config = dict(
    num_hidden_layers=14,
    hidden_size=256,
    num_attention_heads=4,
    num_key_value_heads=4,
    head_dim=64,
    intermediate_size=1536,
    vocab_size=4096,
    hidden_act='tanh_gelu',
    norm='layernorm',
    norm_place='pre',
    norm_eps=1e-06,
    positions='learned',
    qk_norm=False,
    attn_scale=0.125,
    bias='all',
    tie_word_embeddings=False,
    parallel_block=False,
    init='normal',
    init_std_qkv=0.0402,
    init_std_o=0.0402,
    init_std_up=0.0402,
    init_std_down=0.0164,
    optimizer='ademamix',
    learning_rate=0.000486,
    beta1=0.9,
    weight_decay=0.32,
    lr_head=0.00551,
    max_grad_norm=2.0,
    warmup_steps=251,
    schedule='wsd',
    decay_fraction=1.0,
    decay_shape='pow',
    final_lr_fraction=0.0,
    batch_tokens=32768,
    max_seq_len=128,
    doc_mask=False,
    train_tokens=333400000,
    max_steps=10175,
    dataset='wikipedia_en',
)
Each number is 128 + 32 x the weight over its row's rms, rounded and kept within 0 to 255. Layers, rows and columns count from 0. Numbers have three digits each. The size before them is the row's rms in percent of the matrix's.

# layer 3 MLP up, 1536x256, rms 0.0533, rows 739-845, columns 64-127
098:121112116142131086108146186071122155119145111137095100172110115095130158136159144151190091122111195120127155152166127040162173094089109093146114090159148145137170148149172119123110124103155131
112:135143099097132107095193127136094097125153102155125114173110152107164148126135166158154091124168112132108090114096078155126154186135170142132184103142120160184098122187117124081069169132161120
095:066133145078163107184120120114130102110082194158145170102120127100168133109143157072121129071157133144086086132129133193166131130080140094180142116187133109094116142169129132100077068047118136
107:110119082115150155125136129140091117145181170150108104117066111117117152135156145183146143137135142131173153112125145142167131124107129152071106126166182139118149140129105145137105104113110166
109:119128083124161156094087165199130114171155113151179096041135150081183173097097128076153059149128132104126173134111104092122114112175110107167139096101158130159140188140162068095124158109187158
088:162107067077114093121148124074124101163126140111153133120126069093129138135105198116153101145142117115147131105109122084129178172084097183190167095118161044150151121104142090111124080174141168
102:147091147115112166092182127193170116139085164144130095161139139177167135139115144131084068152125117082111139107115106198171124109153149123081134154147092125141129097184128145107071075135077145
100:148110054125134147124104182155156125092123098142183133113136162183138094122104063160173073107144125063155141092050078051102088103172147106156148057146139077126114155162128161132077191138113162
115:093175174101166123105140132085192124108107125137099048101137133079087183113154121132124098066165162133074189066174154089168121157123166134134124155159128126167135103125080149073166079136117063
094:117138188096140142142132104127177127182150074131125088066064157110107127192085137093163138148060109106136178160155082165078135167108143165153152193151118132086131118119204091106111150097115145
093:189197131170109132136097094152074109147120096146183119135111136110115116082159117090174112130199140117174105141165180164155103093195090135095097122085176132102095157170129129077178104148100134
110:095118109127127126137141063110138169096135162119079136135157147125125152113125085122095136082122092098098162112144139147090135092129104187136142165109203103193123110110127156124135103139095134
090:156097120106099150158119115160173096113061168125140153152136143201195150131139098081088134110103167103137102161101123132189112096169164052077200119170181153168095127123151128099116137100191132
096:149118127144137115094076092195137122178090131177146121125123147128099110166101172125083151154151134120163090070138158111118148132109084109120013141091128133158118091173083090094156162135145107
091:172063074084148117088103104131091127103164097154111105102111181152185154114108072133107115101106130158144138080131123137155136106137107144126105022138111101149121164112119099100127116108089087
109:201129176137150140124130152106126156202165078157165147078170088131090181142140140133166097109087115084113164105126113163127114040100084169112129111128179167143101129113152099102130209104052111
103:116102095155128121223087146115086150123055130061069138148169117136110193131186104146161106146173149077175154135174115177118127089108137098141178090143161026184107118123093140083088122152162159
101:150129155139059099153153168122126097102117135089106159141069126114153104127174138173165072089122115113186197118114111104149132103073155127103133102128047127139117179123197133103117059126120138
105:126118137107168189154182111134108144123100096185159117132108085136194161080114145126160142125171156088123115037131133168143093115147137119143146035143103084124123161109172128075177082143146131
086:143160136136121153119136127130140100094120140085161117140145165146177141031114180103124078080115077137115146064176147188177138144204170162149113126127128096114132160142103096157088048145075152
104:141147122118196121146077166110176159149078152169111165128097167084137112123133097117162119129203163153144130083142139146173121108200155131139104111159093114099092066163094103120086101072120112
108:132098146125176126090111157164182139148178104151190119122137113087141114165102110152156112190078090140121148133117143164130123094142156148120092084111133125155089076136175073153156116102128161
094:094174128111096108099153125070182155160164141137131075113126112182146198121118166103113115135128121133097088128165147161103132136112184052169094091170130106125130096147076188158125080070148102
108:111125123146153146103181096135147139113087133124161139120184142186182093118146080150147095118107117103099118124087126121115072089113117129120072098164118137125111159103131170097137056096141117
091:094100141125108156091160114158120162093097193118121110147186146193131139085103105144158071151158136124090156138154175220126117127100159167143143138169161133106145166173093117102094140184076056
105:108132161094091099113143107144152151171101113110147089088119157085188159149136165098154103155177172147187116107134092131155166078071089124133042070126102110111157144137111150086108151132098149
098:091156142100134115142110106135078144149164123136132107167109129144176149151144093082129140085155128119114068100104148120088071203133154176139122163115152072142085073133148100141116094144135164
127:135178168131115140146104142110125174155132167120099083164116112098145135130146150146093096128165165102191109139157141119124180125091106095147109111095143158087122127177118091118141133133088108
086:167097092150170148078139090161136144167127155079143122097132155154173133127094129098115100138150083153232101155117144173134127133113095128151118077134142124139143122130183101083161089149131147
098:105094115097168132122122125145131153154080118161129139160139130145202083127122158134107091116108161145154134169124120115112098127051126092201175141157167142132076163158113123133114148121132117
111:147103105073113085102177101110113127125147134101118186089073118128068085112120170142153080097106197119073155172171112172106108146154151108042093129134188184126197142146080124119143070139102138
124:169157121116121128104097212135168149153165138142150117139073138139108143114138186166170102131136153091083174140117082158150121121143118166129157185069139120118115139142176132130172178126125173
107:178184111109093131078134176176134139112082172167138127130155091178138162153128151200115086145096181144178110114135074163133131146092112082108160099157146138084132146163111137129098130100119159
090:152113141096074071113093099139107104146119132100103121132131125128124138113159147141155091144118210123136121113170125148076118139159164167104143190091114128094113137141151143159094095138110132
085:128119095132122123144109111124177100135170117168166185073123122084073154145133093133118136117124106136142197122140131104164172142159131066114167101101149115136115183152149113090153137105086172
084:140239130036134095127114137160128132143127141114155161123163086149164121112104123129177081128144138095148080142117094141102139162119125096124129115160175084155093141138151095173070110149146142
099:154143117158166131166119150072154097160149138130171149080139105060130155116110165159132139136140130144159093120078163177124086143142128106108106034128136147189119118110182164142153128057119153
104:113111049147147115147104171145131129134152082142124086078171131098128145140089096116142148148145141107156140121172128084112137144129095132135223129116094192090159143144159157121058136154130177
097:101109122122114194177105123120126092109130110129156143173172097133062141152173202154108124152133184119094091119137170184161146147093130114140135108119127076185140122095114101093181119132125109
116:081141124190122135138124152156059069128158132175151129126124095092147118143071130104137110086131191120136150150092087130168167131098131147174164123124115154126140128125118132057051152105131103
068:180159098097146131124112095131148129169149124136093106121159137180144103179104138117137127190142123134143137109077158118124128138099201107117082125121135098168182138093178155084179125091146163
079:122138145114119138072152151108086119110096090061110125114096138152110101071134137145202102098087172096115179158200074160165127109132120143175121103094160139138135138152086112090114118138126135
091:078123133136133146101096150198106075130118102120147126147091171131176116111112086151111106087114137161097110128127119140127203084158119076204068047133137137109104157131124136120084122138103151
094:135172106087086121120114166129139107149065118114140109078129140122144108098150111139121164139085135096146165207093115114162202113124093096108150120127150093112105107107141099092086225160113113
109:178112102103182082086154111164159100140148133134134113140139149173151111127126151118125146131178123104145152095139165137138154098124123129111137099125115135179163133193094125154146090130116102
099:166128127126177108045138077133122047169188130138149115102152150204155123134095072082172116102113127115143118112147074097121130142122105119154163114101129187120110130203128097141178143092062160
097:094097139089158103151112083131153126196122093098124098154105128125115151166085154120182150127162130107118087117145105196121155138123096126091133177163148169163180147103157107099143128143090153
080:126151121149128148130108148152146067119169152141081125112142139120144122084169171156114104126116121161096138104095144180125165116104144170110129151172174093127170155139130133120135129118198123
093:141187090120103084111108151145090119111145088180145114092110070137168115071092108110169159120069142167116082078120121092121139170130149137164104073138167059106100137147130143114091138180144115
090:145077100127136181122138211138126128118132088142179093145131140139136116135094093160158064129159115129103141087129086138174152102068138154122117135163139126136142097102160147081144127134138142
101:182120153139166068129109104169145129169103204148127156099161083112209138117118093099190158140203107154159152064075108125152113099127128165191035152126123104125087120068113187103162157145080108
073:073099114106144148162109103113194155182117129130089097166082091117113087139124145186138129149145116101133182119121105128117143183147130149116136154153171120121095148124085135113198122110134130
101:156195133177072110175087037115123111123133108098143139101109084195188138102132171183134127125153073082078103146099116152077150091127124180061116115161143076198121121121114209132141074163158099
077:121149107131108060103120122137125173145169150140052085077128133116087123073144088067114090156106141103098150174098131096174164118106117085135113115101135127163151155159106124109173158122163107
070:123176138068160129030125100130160105149102083137158123149160105120085144144096170126184075142128161145121163083120112145136167125131095124095111139116137118171124120137211107167175151128124146
110:095186124089128120168168119148120137127129164164175140125102134164091084083086101125150092115141155094052125171147000049128122127117144099051170148124121149134159121131155169137071152089137137
101:123115154135104077145121173164131147121154171107101117117084089160143129099108132105131127165185186106159106166141118121104121107154136154152113095083085092187159135144083107096152134157102070
106:110122168161156146114114173128110150138147092179143103174162115150184126089134124110157139139134158145115164112096108156143148070084169047203104097170195032140114146131173116104108138107095103
092:123096130096144136142121104131100118166152192203179120147177132145145128144060122153132136136167094069146095131176122186172111109108136149165113164092134120105177162143222082105199127157075161
096:088121107100158153114148100101119139093181068114106169126135192106081136094113101087132071075112110114086176120155189075108093136142121089105172101141095081161146118169124169174153142140091171
082:170166068071159115202102175180120144146108097135166070080114145191117098077163108148205038100104152110128097132171144148086113140090111138162148114081161170089098101136155123098082166149120135
083:177133142129101119097095153105198113170102136115177128058121193149127133122148123201139143129106084111147150088121123107145163061109134090133189117143166160138142174104149108125122131129109158
099:097141144131191126111139104165117134113120112089110093079182076183117158168090111167135073151146169157146139134103063144133186129141166107136111131138108127138196092139113095105133167123119146
107:242173128117171152152147157122198115190136183147127098063106126149140169096105130136174095146180135136075092141099094116178183136107115103161140179130109149118157151123237150126137131106166173
064:107145106139141136115146110144151097151095149160138126091168120128113067157103116136100117185091112143157147150107108171095156166154146125091146068101147186128213170118163065132175143136102202
082:125108085118083089098136137129066126140149146138131129155097108137130115134148178093152089110130116145151157151110102108175100107111143114148107168204081098158122083120165127125178112158121111
090:110079185092173158154135124135136088096076146150123157178093126128106094079160131157110029139135153109134124195178126122149077134068166163161117178172173177116139169148094074055109111137133150
100:116162107144144127150073099107101087115255124104118138140061121082064118126109110144154112110128062104088145145139166121107142158148135126140114101176111132167122067116070181125137147117123108
073:098148141151109148174047128135072124146094109126135099094048143114121127135122139126170112134067122117116132159132123108097146098102120101103119193136084097146107162115129136184145162118111122
107:201151070146073122135118121172129167124153155102088106124173138170133120111121132117090106144082104111115151216140157117109119087100099117134093118137137139129111151133134115083153129079185089
089:134152119113157154110112124164182074133176182131131165133139114153172078139142079142173148136150155090168128143066127112093085064134107097104113073134177102116093133117100179124118129129165137
097:143108166115141107128143116140099154115121147138145145154162150105141129139087162057124126153067171041171135165167155137164131116083133131103108126198167123156141098156169151088136153154144173
081:079062136114156127057110182072095120161141130093178131133194046119087144116135135142152139124102131164110151123107138132170157127112161131157103133214207114114111130123124152134143111107091143
098:115123138197120092130128144163126129165119160101143143099154156196230158178099088105149151111128079118164060160105163172112094181119116064157118099184175131137119106151115128174138108105086079
106:111132162092133104106094130091158165138135142109149160109104089100143172129157172139209096182175089106165120117146111130172083085078119120099127113109153131090092106175132151103140050120080100
102:127130135139156194165072153190190081138150094129139135170142103121154111112098123161106112137146140122112085130122138111179130152051134134143116125157160165054158107118100102040131126128183104
107:103176208095127093147109153148134101128103134084108153094137124125160147124133104132103144127129125177154086163163152156169108105128155172160117166117150104156106151156154181092130097136083150
105:130129114110151121127089203129141149142148156116154105100121108119144170133125151131143136129186107146158140154180141110114146140173127131196128078181121116085111106167125118120109118127061135
096:117132128144176111069112115130135107141173131095148136079136132083097164093051204099135134121145111145136123091180118226166155118083124124155153111137134116137136126131104167122166177155103113
097:196178108155078173116116147106127097129160106125150157181122140093151149140158133129171118170153182141159177130123097149156152087145084157112117087139165082149126108143168130098110137117159098
078:144203170117181107147166108091167140126131135105119087140141182080185114116111085137103102166097110132119121097160135170140092154125163138112128136111121111104131111114154104161101068116154176
106:145144145100164092108135155117143088186176108130160116061126128147116110112108143124111108136068099129095154128118121113151091140163100104135123074111122185085148145164045081155121110134157162
105:100180150085100110120096118187132103100096134114106096089071127186096201141143137150109144144105123170120154137082169137158116065109174123045147065140099136173138116124171159129158112114122149
106:086093100091112165144135126126140142159097142162058127166161108062113142141184088095115136135123129110094115065140120122170067098072178075087152142162146123121106110130150178133130134115159139
106:116164091129160139094089080133149159090231127116118073072133092106144201154130100121143110123111157134195088064139115108113155127089144078128132130120145083105168177160037132172088120069084108
091:154138143119186138149196130069128101157100106141158129129144128139145144136094108203117104158099132159133135118133098086125135133066143126140132156127095122128124160108076106096185111139122107
116:209113155133089108127158156159111102071141120127173121102084138115133070085084113134156095135142160076145160097073125157209156114152130133122130080125141130149087163117138102074115083106123145
101:098127162160123152154111110126078137075124172082164111131136101187169108128109079162094067127148181135156082114153194115162085150136163082072120133113128140177202158124092131122106057129117158
089:141159107089136127109153101138184128136132097137107071128138127100140105100133118161150005181143100166132203116136147134148180122125176125092098123167148084092164132145152092103129155099105174
106:132165094092132113111090054094129120108139127177121099113102139115120126118097072116103076150094178155099169086141118157106185112147119083128161173131108171095115172113126096154138117131119107
098:165104104118121133079160120155144159111098131186122122141102132132170163124102133094142077130161134130132142114176127164198165114131089103066133075059095108120082134106127113087114102091122189
123:077158093120105079125143132141153126157111191097119130116087149073180112154110144137111098102103149120159111128120097105128145113068113144156133166134148142088170175145146189126161129105102162
086:098072105125098150088135131130158153122105196100174105136108082066166154127178148131108084122138092116165164129186090140163089150143129184135085116159120076089154134156096152124109113095107091
112:109149114084126127149104151103149165113170087168084109098092153088118165122149129131166065135083148131125112138134117138154177127116163115136102091134151189095082134125120141117182077133080099
107:131163126129107169104156156162197122093150194131131159122044108112158097112156169191109058120116170093128140064158116080157131078102137163122119114129126178090152206157065114086152068108090084
091:135117082138087133139153096103137055153223122186073081161101105098096132152095127118141114113124147132057121110159108093103134157133148157167184078139151122117178136134151142124118104154138052
087:189106140118141151083119105089160084106177134133112120162131058197165144121104156176120135172171151137142175097145097108149113105157124146139137161128178085115150160163124210127142081097083156
085:099135166111132114136125119114126161065095119074117143060114114133195173115054131119159107153158199117118156148196109153089125158102139075118113108114117144099104087164098162125088131088140122
082:164101103122130100107152110117166119125131081063174153129115157182135127097103170133186111113091117103055126147121099170143172163143103117161049136100104174148150123145086106141169145142190137
100:139100100062150147197075166153108132100168217151179109096125088117124150148093105140154129159133157099197090117097091094152148122166145148107185121166134076156123146171089068077095069091085114
102:068114134141097156147139116170168130183156140134110154140169108130095096131118076169100157131128114082170180135201139126141126089116144125142062137053182177131141083131105078149150132138041055
099:141129118170147102142189156143184086136122118169142071137117143106113085163116131131063090168082136098148125067087086081143112124146160102169162125189099124149127111112115121114095131147113146
100:230134187074162091049122121134170157173108160109100088096116109142120162133077079200171070152142121111181122055140129134128136128117182081135130106120195160191120172139143101131161013076136142
098:134168080091129160093068109163143124119173145149092114078137070098094147114116085116089095141190110174183095156114141111156138123160095121072187119162111148098137102149167148113085137184139125
083:159142109061126140155146088202159142151031116130123122071111116146142167134077131156097094155134132090199078096142151101150180103115149095093193131111173099167084124116136137144149121081088127
106:110152132119121148120129208089180171138131181107160118133111105090131116159124106077124049140131140162197095094095070106105153097075136126158121060143165135127106106119157173122116117111137170
090:147135077183144090115081098153084097120191150158146134112153112101228122072138133131159148089131155137162134090150165176070121070096085105136119052154149086149071065132168144131192139138134091
# layer 3 MLP down (transposed), 1536x256, rms 0.0254, rows 739-845, columns 64-127
090:146076061134075128119176125100143121098157093111124086173153132121105127141139094132092158103141095128120117134138094089078136063142133183065146140188098123052192101160121075115098136064089127
111:131161143112143077125255072193116093132088089144133158224134160098088113128086123165167138139128090124120156078075100145124126182128108096089135087133073170141126124219157202093163155122112131
107:124102131174138077127149152113099140126088134149077205128145157077168157131162134141119142112150090109074111166161074089122098131185094104093148115056105119137122166103086183155140114140163110
090:176051089151089201120162126172128075139092103127079129153147153133151134095116182151107137159143146108180124135208137121115124147184127124116147075083145093199082119170119105197133177103084077
118:101114147160138089062069107168097063103084133119121122148095091127151160137161121150160110096073113144176108098141128143121152088133166124107068126169103168175097157165083140175091124123123132
089:097051139126133075134178153140109136075122126151114135126142123100197118142122099093120234122114105140099139106144202136122133157185089057119104128163111124156118096134101069122155077076183139
115:179147132148158177125216131135145122127088134071109143145151165125136162094153140111114111162106150099156102127109145183121131147089109099113121097154150084146100157222137036145087181137117130
094:161060064164127125137139107184172145156129131063071173193102111122168152121056098145095146133110121116156099086167176079185139102097104098138092128140146139129071118171095087146112109118119169
107:108177141069080113123119071164111104160111141136147111159104123107133109113155138177115195166069181156095142124090189072131203072158151211122180137188151096116068148170099128134112174101106152
094:185132152112130138043150142126122157127171141099092169130121089137211139112169153189154136081085146103157085140119100120108118143157089102190158156125122106150122143235162065128198128133147115
101:130123157038155173113156132090170128118127109139140045118099152104110137093204067091094096122141119082091170158094150120117100110126133120079130119187134198120139101192118153117163104069138139
104:134145139104164098104168124157149174109111170161123166174165156148118113094081142114152116134130095081112108140146090113162116115131153080117233130089112173121125147182149113169098165098182135
095:210125138151144098109122139147101164088152123186130102129108101101163140152143129100142143130168158113091137095120140145142116095090138156111098144125148204067148128222092165190172189179144101
100:074164129150108118111159139079093067085087137172166114123126139173146143174199113109116123116119132137116126132124155165127062139135161118120156116157099125159160174180080144144072066153166093
084:133144101097152154183160135135148093150173117162113125139106113165088120142139168116155133138165092173123150161135117183161120109144119186116167165157134134136082139087157108191104108138131123
087:085087147181159073146176133116094164074122104135162073177218124120122097083074082091086128113155099104141163136139158139139115138149091104162125140144143184114150173159158129194104086134115097
093:099165170115115173143164050123091118105111097182109108157132074112114116160116156203111135129122134203123154174178145118143145195168100176132149115123150182145127143161069131108126108149138142
100:106150121111164165123156182098137081142161143174106117065176113083185147142104113138084124131088114130093173109080094175131156130127080116122152098106119122159159172155097082136160120114101099
105:155135114147140137124150121148115078130133133187087135129182129126135098076161145150120159067124147143069167131101123116078119179168197123088144139108176154055134098194100116121095136137097116
081:126119119143199085125164118207094136148103138182108189086191122136098150127040092165170121147137117118068116125101136160093134108030127129118103139170150168135141107085126133120125175122114122
098:132105045152175115134044105130102079161080131151175128113120098150132123167115180157131178117141108141109141110171140102093117153108139175155076141113082085172102136154139143117165153111114158
116:127124151097172139099226125180110093130083162108109092133105102190132131092117106125166192124147179129113127115130121096188124138140132079186191167078131167135088163204168155100110107133147137
089:136138154151118139151115167170184095147159112162088127170097132109197113107161208122168121106124146066071121124110142091106195091195129124073134199101106124150155149166127110149043140143174115
104:116132087070124083104166122134100122129128118143123228132146132087134156097155095083158172076190136061065158111121123144147149141165135127132182166045126145094118099192110144161130159196132118
093:169122139128173140181154100141134144147092133171118155118129097137084113140120108187102177084098115128159098153123098156109159161154133104122104075122164175131078124182161145099094141085115151
086:117048156105118091127150073164154162129113071119115112123151129132156157127141088084126087130162105176168197083138157111091092117117098204130089102152158152062126075140121154138120155126158162
093:153093140131077147085112156074181077165111158184102123163148119093113111155076153144150115096066117130111168101156158170137197166156109113097118138135163179130146160141181090121159166153173110
136:100134126167141152156042146155148152120116131188116142114127119129137114137099187073143116187106163089134129112180154105094113180157160104125126104147097108140149112161135094120094168124134128
077:126153149209112159174171139088109136098114114124140099155128106079119078112144108135081145133139184163121121165106087131134123150102165180191146095109140152050114136120129098120121101141098103
098:176102160122072177070142096131121177154179139089101149110108150113137103056141074106138102097134074082102158131075174142135106147183152138117167085106118104150140108178127174101118144112175143
107:137117126097176107134113162156132170183165141118124130082101100140124075096132162115155172116163153136181077123075101097133089142184115163069098064098166094132109165167191109161162077142131137
127:141108121144142109104100117113162133154128183134148165126158133140125112169070153119130102132122182146115103139129143144123143113113107094139142169142165161101146121071110179147133114162193135
098:121178132118144169155074152135142132179152081139095133154159191097080121128177082130099126151139155111125138107138120193153083128099131086123182127169150108102087085188101102060135091078107126
087:106169095143137153133170090088174153164127160115128090113103128128154123124080147157139132072137079111109170140167172112132170162146192125097097088128105156125103138228146107128082135077141094
079:093126109111103119098048134081136106064113139100175184100120118162086178081147121111088144081121123083117126148155095142110149093168177174074134176116074103126140145133126151174120120155090149
082:109115143102083149056170118168093164204131040118121195207149133084115136123097124143119169188150166159126120170147154082078081153121093116070102091098096130089066140135185132093155123097182124
100:116163235124113152075132133134114134079090144131097137153077078138131133206108127116115154149096107103125128103147156110101053116148093133154121139170111145138111152168121112126154135147107112
107:119068104120078107096084143118145129109076115123186167125149141155156102114146161103120054105100151133167116138175091113187150107156107111062104108095131114192079149163102136154136088129140118
099:082098153126125113142171150068141164150169138172188056140103147134108054149121074128136128108154141120150143128138150129099149153138164139116158175127074139142130067224155124148113151105165120
091:107104195094190116187097128160130120203132129131165057129139069113151119129120102114126118086122094139097124174113110175134148107160167154135140143120100144118160151146150083127091121114116123
092:122114109153080170152029149077062151119172142084168188163116117125143180096143070122159135033110095168095105128186170107156096116112062140119142136154071139100080156045117105101067113177134104
089:139039152148167159124090130158132119140162136164083155135144098094113087166108129131126224100132122114105069128115113072143125178187075179096146126122170180184102135238117129125131085095115148
100:136120062153173090121129140152128147144149148169060146140114102156100149129118153129085150104106125146165188155163142127127098117149119143059165194144077144216154109088163120115174093099170156
094:083105125203161118099168133116085162130101217046127076116095120105141079139102165153092137125128088141115123132147172121119108110110054124053057106183124145174088150233155097089169122123126103
118:166138138172158170110206136107166119104101137144100101141125126154123138090151151138087112148084175134145110114110092153121142143114149072092108161150120119151145126197111138133138128128119150
084:160182114062147102105113159091109083149114112106152089068200163141078149134092142116140155130098147214098196177123125110151134131097088119135117129111103111139136048080114171170175119110089198
106:131090119163090149126151125156080149097054161109108091102147197109094124096102133129058103109113179164111167137149118054114143095095139136137069136129130118153140151207121098111148199210098117
074:142108097127082142148153091065120071139122136146178101066157134110191148142180149105141116096115135106133140138119141103148076149094129127192121097164126093117126179200045126110111153117145115
098:103169122154094175166171086146162111142133127146129165190151122113140165101179113170127130151157122138106122169120192146145097125134109103113107152116170130183132114093082116180202115123122133
105:136073144176135138137175178112155120172171124093112128038100069113109145174167125134111151090077193106168176124170190074136084115159145122110082128145170105144144150195130103155075139178091108
093:131152086126114166092139112159107117093149134151119131102147123150109102093100092163085135119157150150069126124169162134165155193134111134083214079124172110171127177175150075183106101129136151
068:166166109179101158115128142113076142144129102100105134123100144076138111136163140066079063103145118110158149138116118160165132106100177154125090135139072135143077108245143143112124096130096110
107:113062176054157149076140125129149097150113186159114084176101134113055139176115057092169077140120123141126141150138104125169164149105142075043102142130132198067086143152154103135156149117154161
080:137079125127096150123104114092116163119142172119143159151141118160168109081172092105093116077119137087121177160133114098051104109198138082171127172163077120091103157181113147127087098111067143
082:096080120107170139126134105129050132184103165152134147187105157141120120109156190176182166074122095170121142113167097178140093111136100196129134153151115166097140106068110179088145104132077148
099:107094060133120123086162076123083119135151115099080109078167116138082157135151112130101134155098117150168154162104178139165139174123133152088140104185123074172120165142209140169158108040177061
097:159077116145137175138094097103146134061141106116139094126153141130118149120151108126227139132140047144144107082153139140092104108130155134108179113129116090129146126172138093155091158135155147
100:150141067094108096099090123154137106137161208134095155145163086135085121173122127138091118109135147151144119121157139129078140133126074152057126137127129161150124133150148137185145100170099108
084:149144126159148112170204136098080075130123134166164114086148101179177055055120057111100153083100147150072136150150141138137109132163113134096118119110135120138129155224118124126131077176168123
089:110083153109124155136208129158097118115114146101080199106111151148133080117081124126142130136104138082101202123134102153141113147148154073151095166078144147125145107173139146145105174148175181
083:069072179146125103091200118141123113080131152166168175146145100113145147131117113100060186144139109154107045081155132149121073144173108175057054135186101136164082132141128156101145075111101156
080:130164149160127159125203132154181132108168207065123131123092132112130113122101153130112155143114136147127125125177105131132133048128114097087094155195066152116141129188125134152090116102140104
083:142139145136147153141080093162138122065145142181119105125138162115131082156069114139102113146163139162079152156177170162132147096108116094166092114099094181179142108038160173100147162157176102
104:100065143128151137145130119125095138128162147090135183073146078143114108152102069127164112094095104123128101142105080153128126134160128197119127159118090168105142083198134144177062145179106186
092:089080122132055148159099185122068150101146113098156175171069108103161187062145133129140133045128079171093164150173106136159116092128108162130136151157096121083065170090112113122120115145155100
098:133176180091158177119072118125136121167123104138120164078144110096117137118150142146091157106154124166049129127100159144122154050102144037095148068072149091147110140218107098107070119078143115
093:189124154126110110137093108112137119078147138116073123049109144096168162169096172119158203178141116138208182112132106140104161154117171115099134108070135077133113145152149132209115129091156207
105:112099202097097117109120070138109120179079148166080174166169123118161063149114136133136084178149113059131082113126186134199125106122082096088137100127129113143048208204128150144207130122169136
081:126109144128145118057156108150103089134072152156139090154102178193155121090101100118127121128187097110173205105117127112162129081094127205164113127146150151129099133182169169090131091116100141
099:056035101147124115161132119200141099084126076173054116086186042084091114129135077104158119116029094148163159139095107133120119081147156171205135118099140053135146111171076167146136114128185155
089:128150119139083136162190089101105155126076116123128113142115140152112158154114172179116119125093134170117169166169206193149154075115133128165114107109144142188089121184096108168157109143084131
082:142116107196083103125198117101120156154133115171137084148115135144144125152118127141110109129121127169121090138135116152111130141178126140143133120111112125115115126152109116148129184194101148
090:131114083106143099060106101130118055139109082118122110132166092124110095103135139118124077149143165215150104101125051134112142109171066116174139126072083112155120172178154099089083185130141144
095:154157124047145088085183178149113126115137111143101163141089111103124118139112147122131114116102142127136164133152055111134100154137147145108140136157106140104115112232177150098075155119168131
106:155144073154107097148176168119119094076094158116215207076129114141103167097072145125140175131117144048161121149140132142186166121191062141144191146174157118143197158229124087126103171136135153
098:104140139170143076110203160146148141113100155177092198117134131127115092091159056140162156124158183063151097141175123094166159153175135132104182089082129095219130100214135125176101141144115130
102:130138147171147139121195103060181063167161122115193125133119156108124179226124174097212136135100095141129101098131140131074184128204118103152130126106105111136105140151100121134161157080138093
113:109152110113180083148070155130105166119074118148130156097134108184117187148108133150149123120153135140111075139140075135146139181114142108141119145138118120107076156117124098114061111141147161
082:111090128164103172138162133145066148129041107106174155107112185150139112108148154162143096173131134120088148124167139146080130171104106129134121112150146131160132168243148097175135139105138100
089:148134119131166043105131149106093121133121087103056125170108111084148143164139067120134072070137100111121136229117143066117137105170061149124146102104154188072083082131116106098115163116087157
084:111088103133107114112173125171039067113145120091105114179088141115135156111113166125159104144147172139137148132119120146061140118146112131096102143067133120129108133071171171082127142098156134
096:114170145101164143104162137168136168131139111153184118080188100101087101102082158070132122139105151115163126147106114137146130103126124075138119178207106058117073145147075162132142111113122147
085:151155124139140153124138158133124124123154087133115234137115164147157145116132148099153150189119149146125136103130033181161101122162152096151063130181123107170189129151098137164136148165115078
115:152103135130178150139190151164162108115087112146210173049099085181180128144129185154114142104112123100142147190136104133115152110119119125155119142150160168140114185147126111095089141142140156
119:136086119153152072155110142136112136093129153136134076133148078179108158070135083077094075124123219088114118120129177097138096112105160160073145160123098167129124165212114120151108189145139151
101:159102117113144105119107115145099145129127130108091119108115126091129076133122156077123146096160107118083100163140139180110137152202137167102163180141141181182125066173146175113111170146151151
126:146110127121071144134196117174104095139107128156118125236170104131110091147063099094091167143152105126108139104107149109102129146160120141126097132162135076151086137184167051130105176149149116
097:140117102143138149081178168146095135098112126067160176138138153134143153157140134136098055109096119184173142117178199136114116169065129151151185153066125132117140107158205115131066083168088088
073:068137113146164091183156063137147116095149114086118135097084186142142153088123125136122132193124165188154192145120154150198119095148114141160076070159127101138118155147057170152077096151149147
080:113110099080114134104170145160131111150120141138145131089106117145124090109101168094107125185108158168107156129170154112091116092141130189131158149073082155142088106089122137130114136130141074
088:149184179136151127131223155131143156140155094091147116125124219128137085135182083141098178085112156119142139100089196088118118192066135146140111125090123189102182148157129105155098161152147127
129:093147104134124180153157117135175107117118155150067039144089126128151103160077075152100128144054172150139085095147092137110154119111123149147197130141118167096149162164125068131144193153074141
088:096110111122172155198140092120161153138118135147095100139149140180128094122109188082156123115152171116125095079104142077053144123103122136111121115167131084110108162189126114109123186109108144
106:125160056150143132140205133098106075103134107143151123084121128126140133116079108107117182149085105100097127085108079084132165146129080132173134126199139093144179113160107098138114133178152128
094:188153136094182190149197119134133161143109106179137085166122156070119151112153107127108148153129118166108111105130164109145080126139102135113156061161152068111105107170113070146118152134110106
096:124106141143090158166184163154111202110095168121162072149122186153103091100113121160129143158127156110119134094128200154090126112144122141061092141169100062101104119255147138140108187149127142
076:126096093155140215148162099144142148138139079127102122135185170107158121157136104114140133090122096209109110106083137149089144075130094109126063129121125133124185086138112206113119136140156158
092:128111182149125174146155105155110039148105136098101115160123140143075096140131103111114119143212137072130144155154194113128103091177101067087135106100116073163112134114139116075129145110115088
100:097135128111141189168100156124143139129112176159119099074101132127087151128077146135113175135132154093130132133148108127135116123137117140124133054166134082121165113209102137115167130103110116
109:173172137159176187149097085183118107120113088122157106096167172079143071140088091149085181207116182105153130137132172149144142137096119115123129142145137055131129136161055134087167130098116142
097:154160199139099144118132140116164119085113129055098088169106083125133139153106075115126048122142159121147088113071160151130104139168098198086147146114129118129131144194113131125137100126136171
088:154124164137142104120155123115188152153102159169121145141130139114106149117118116113143091095107115088100073115096128165085143126149129145093190158196101119144108124071120136116083126142117121
094:099154155080118160162132172129030106183144066136094149150096051097146106099148120126127121135147199099164205128144099169135107093129173125139098119134086197127126129096138181043100112074128173
106:089094109180144096123164140097140132148106112113122051118145151128116111138135177115137143087057121165080148151175114125089136120123086172156075162115118116089100106169098095089182120159089183
070:067089132127128164124203119163092100118162068120102158134150124103140091084109074135098128105178159128098137103120180128170113090091159124159132132170157146040158132172111128153104165130150143
109:126181060113123186188142105142151198114110133104089077101126119130110147166136118144127150158179119192107086162143134144090130097151155089162145156128067131061128173151139100118106081110106137
109:156139115094153181145124111135146144152135147119134142162102160088076110143086124197120113159165147171145129155166069147165125131154130146088186114108116109108146151122091128109130121128071146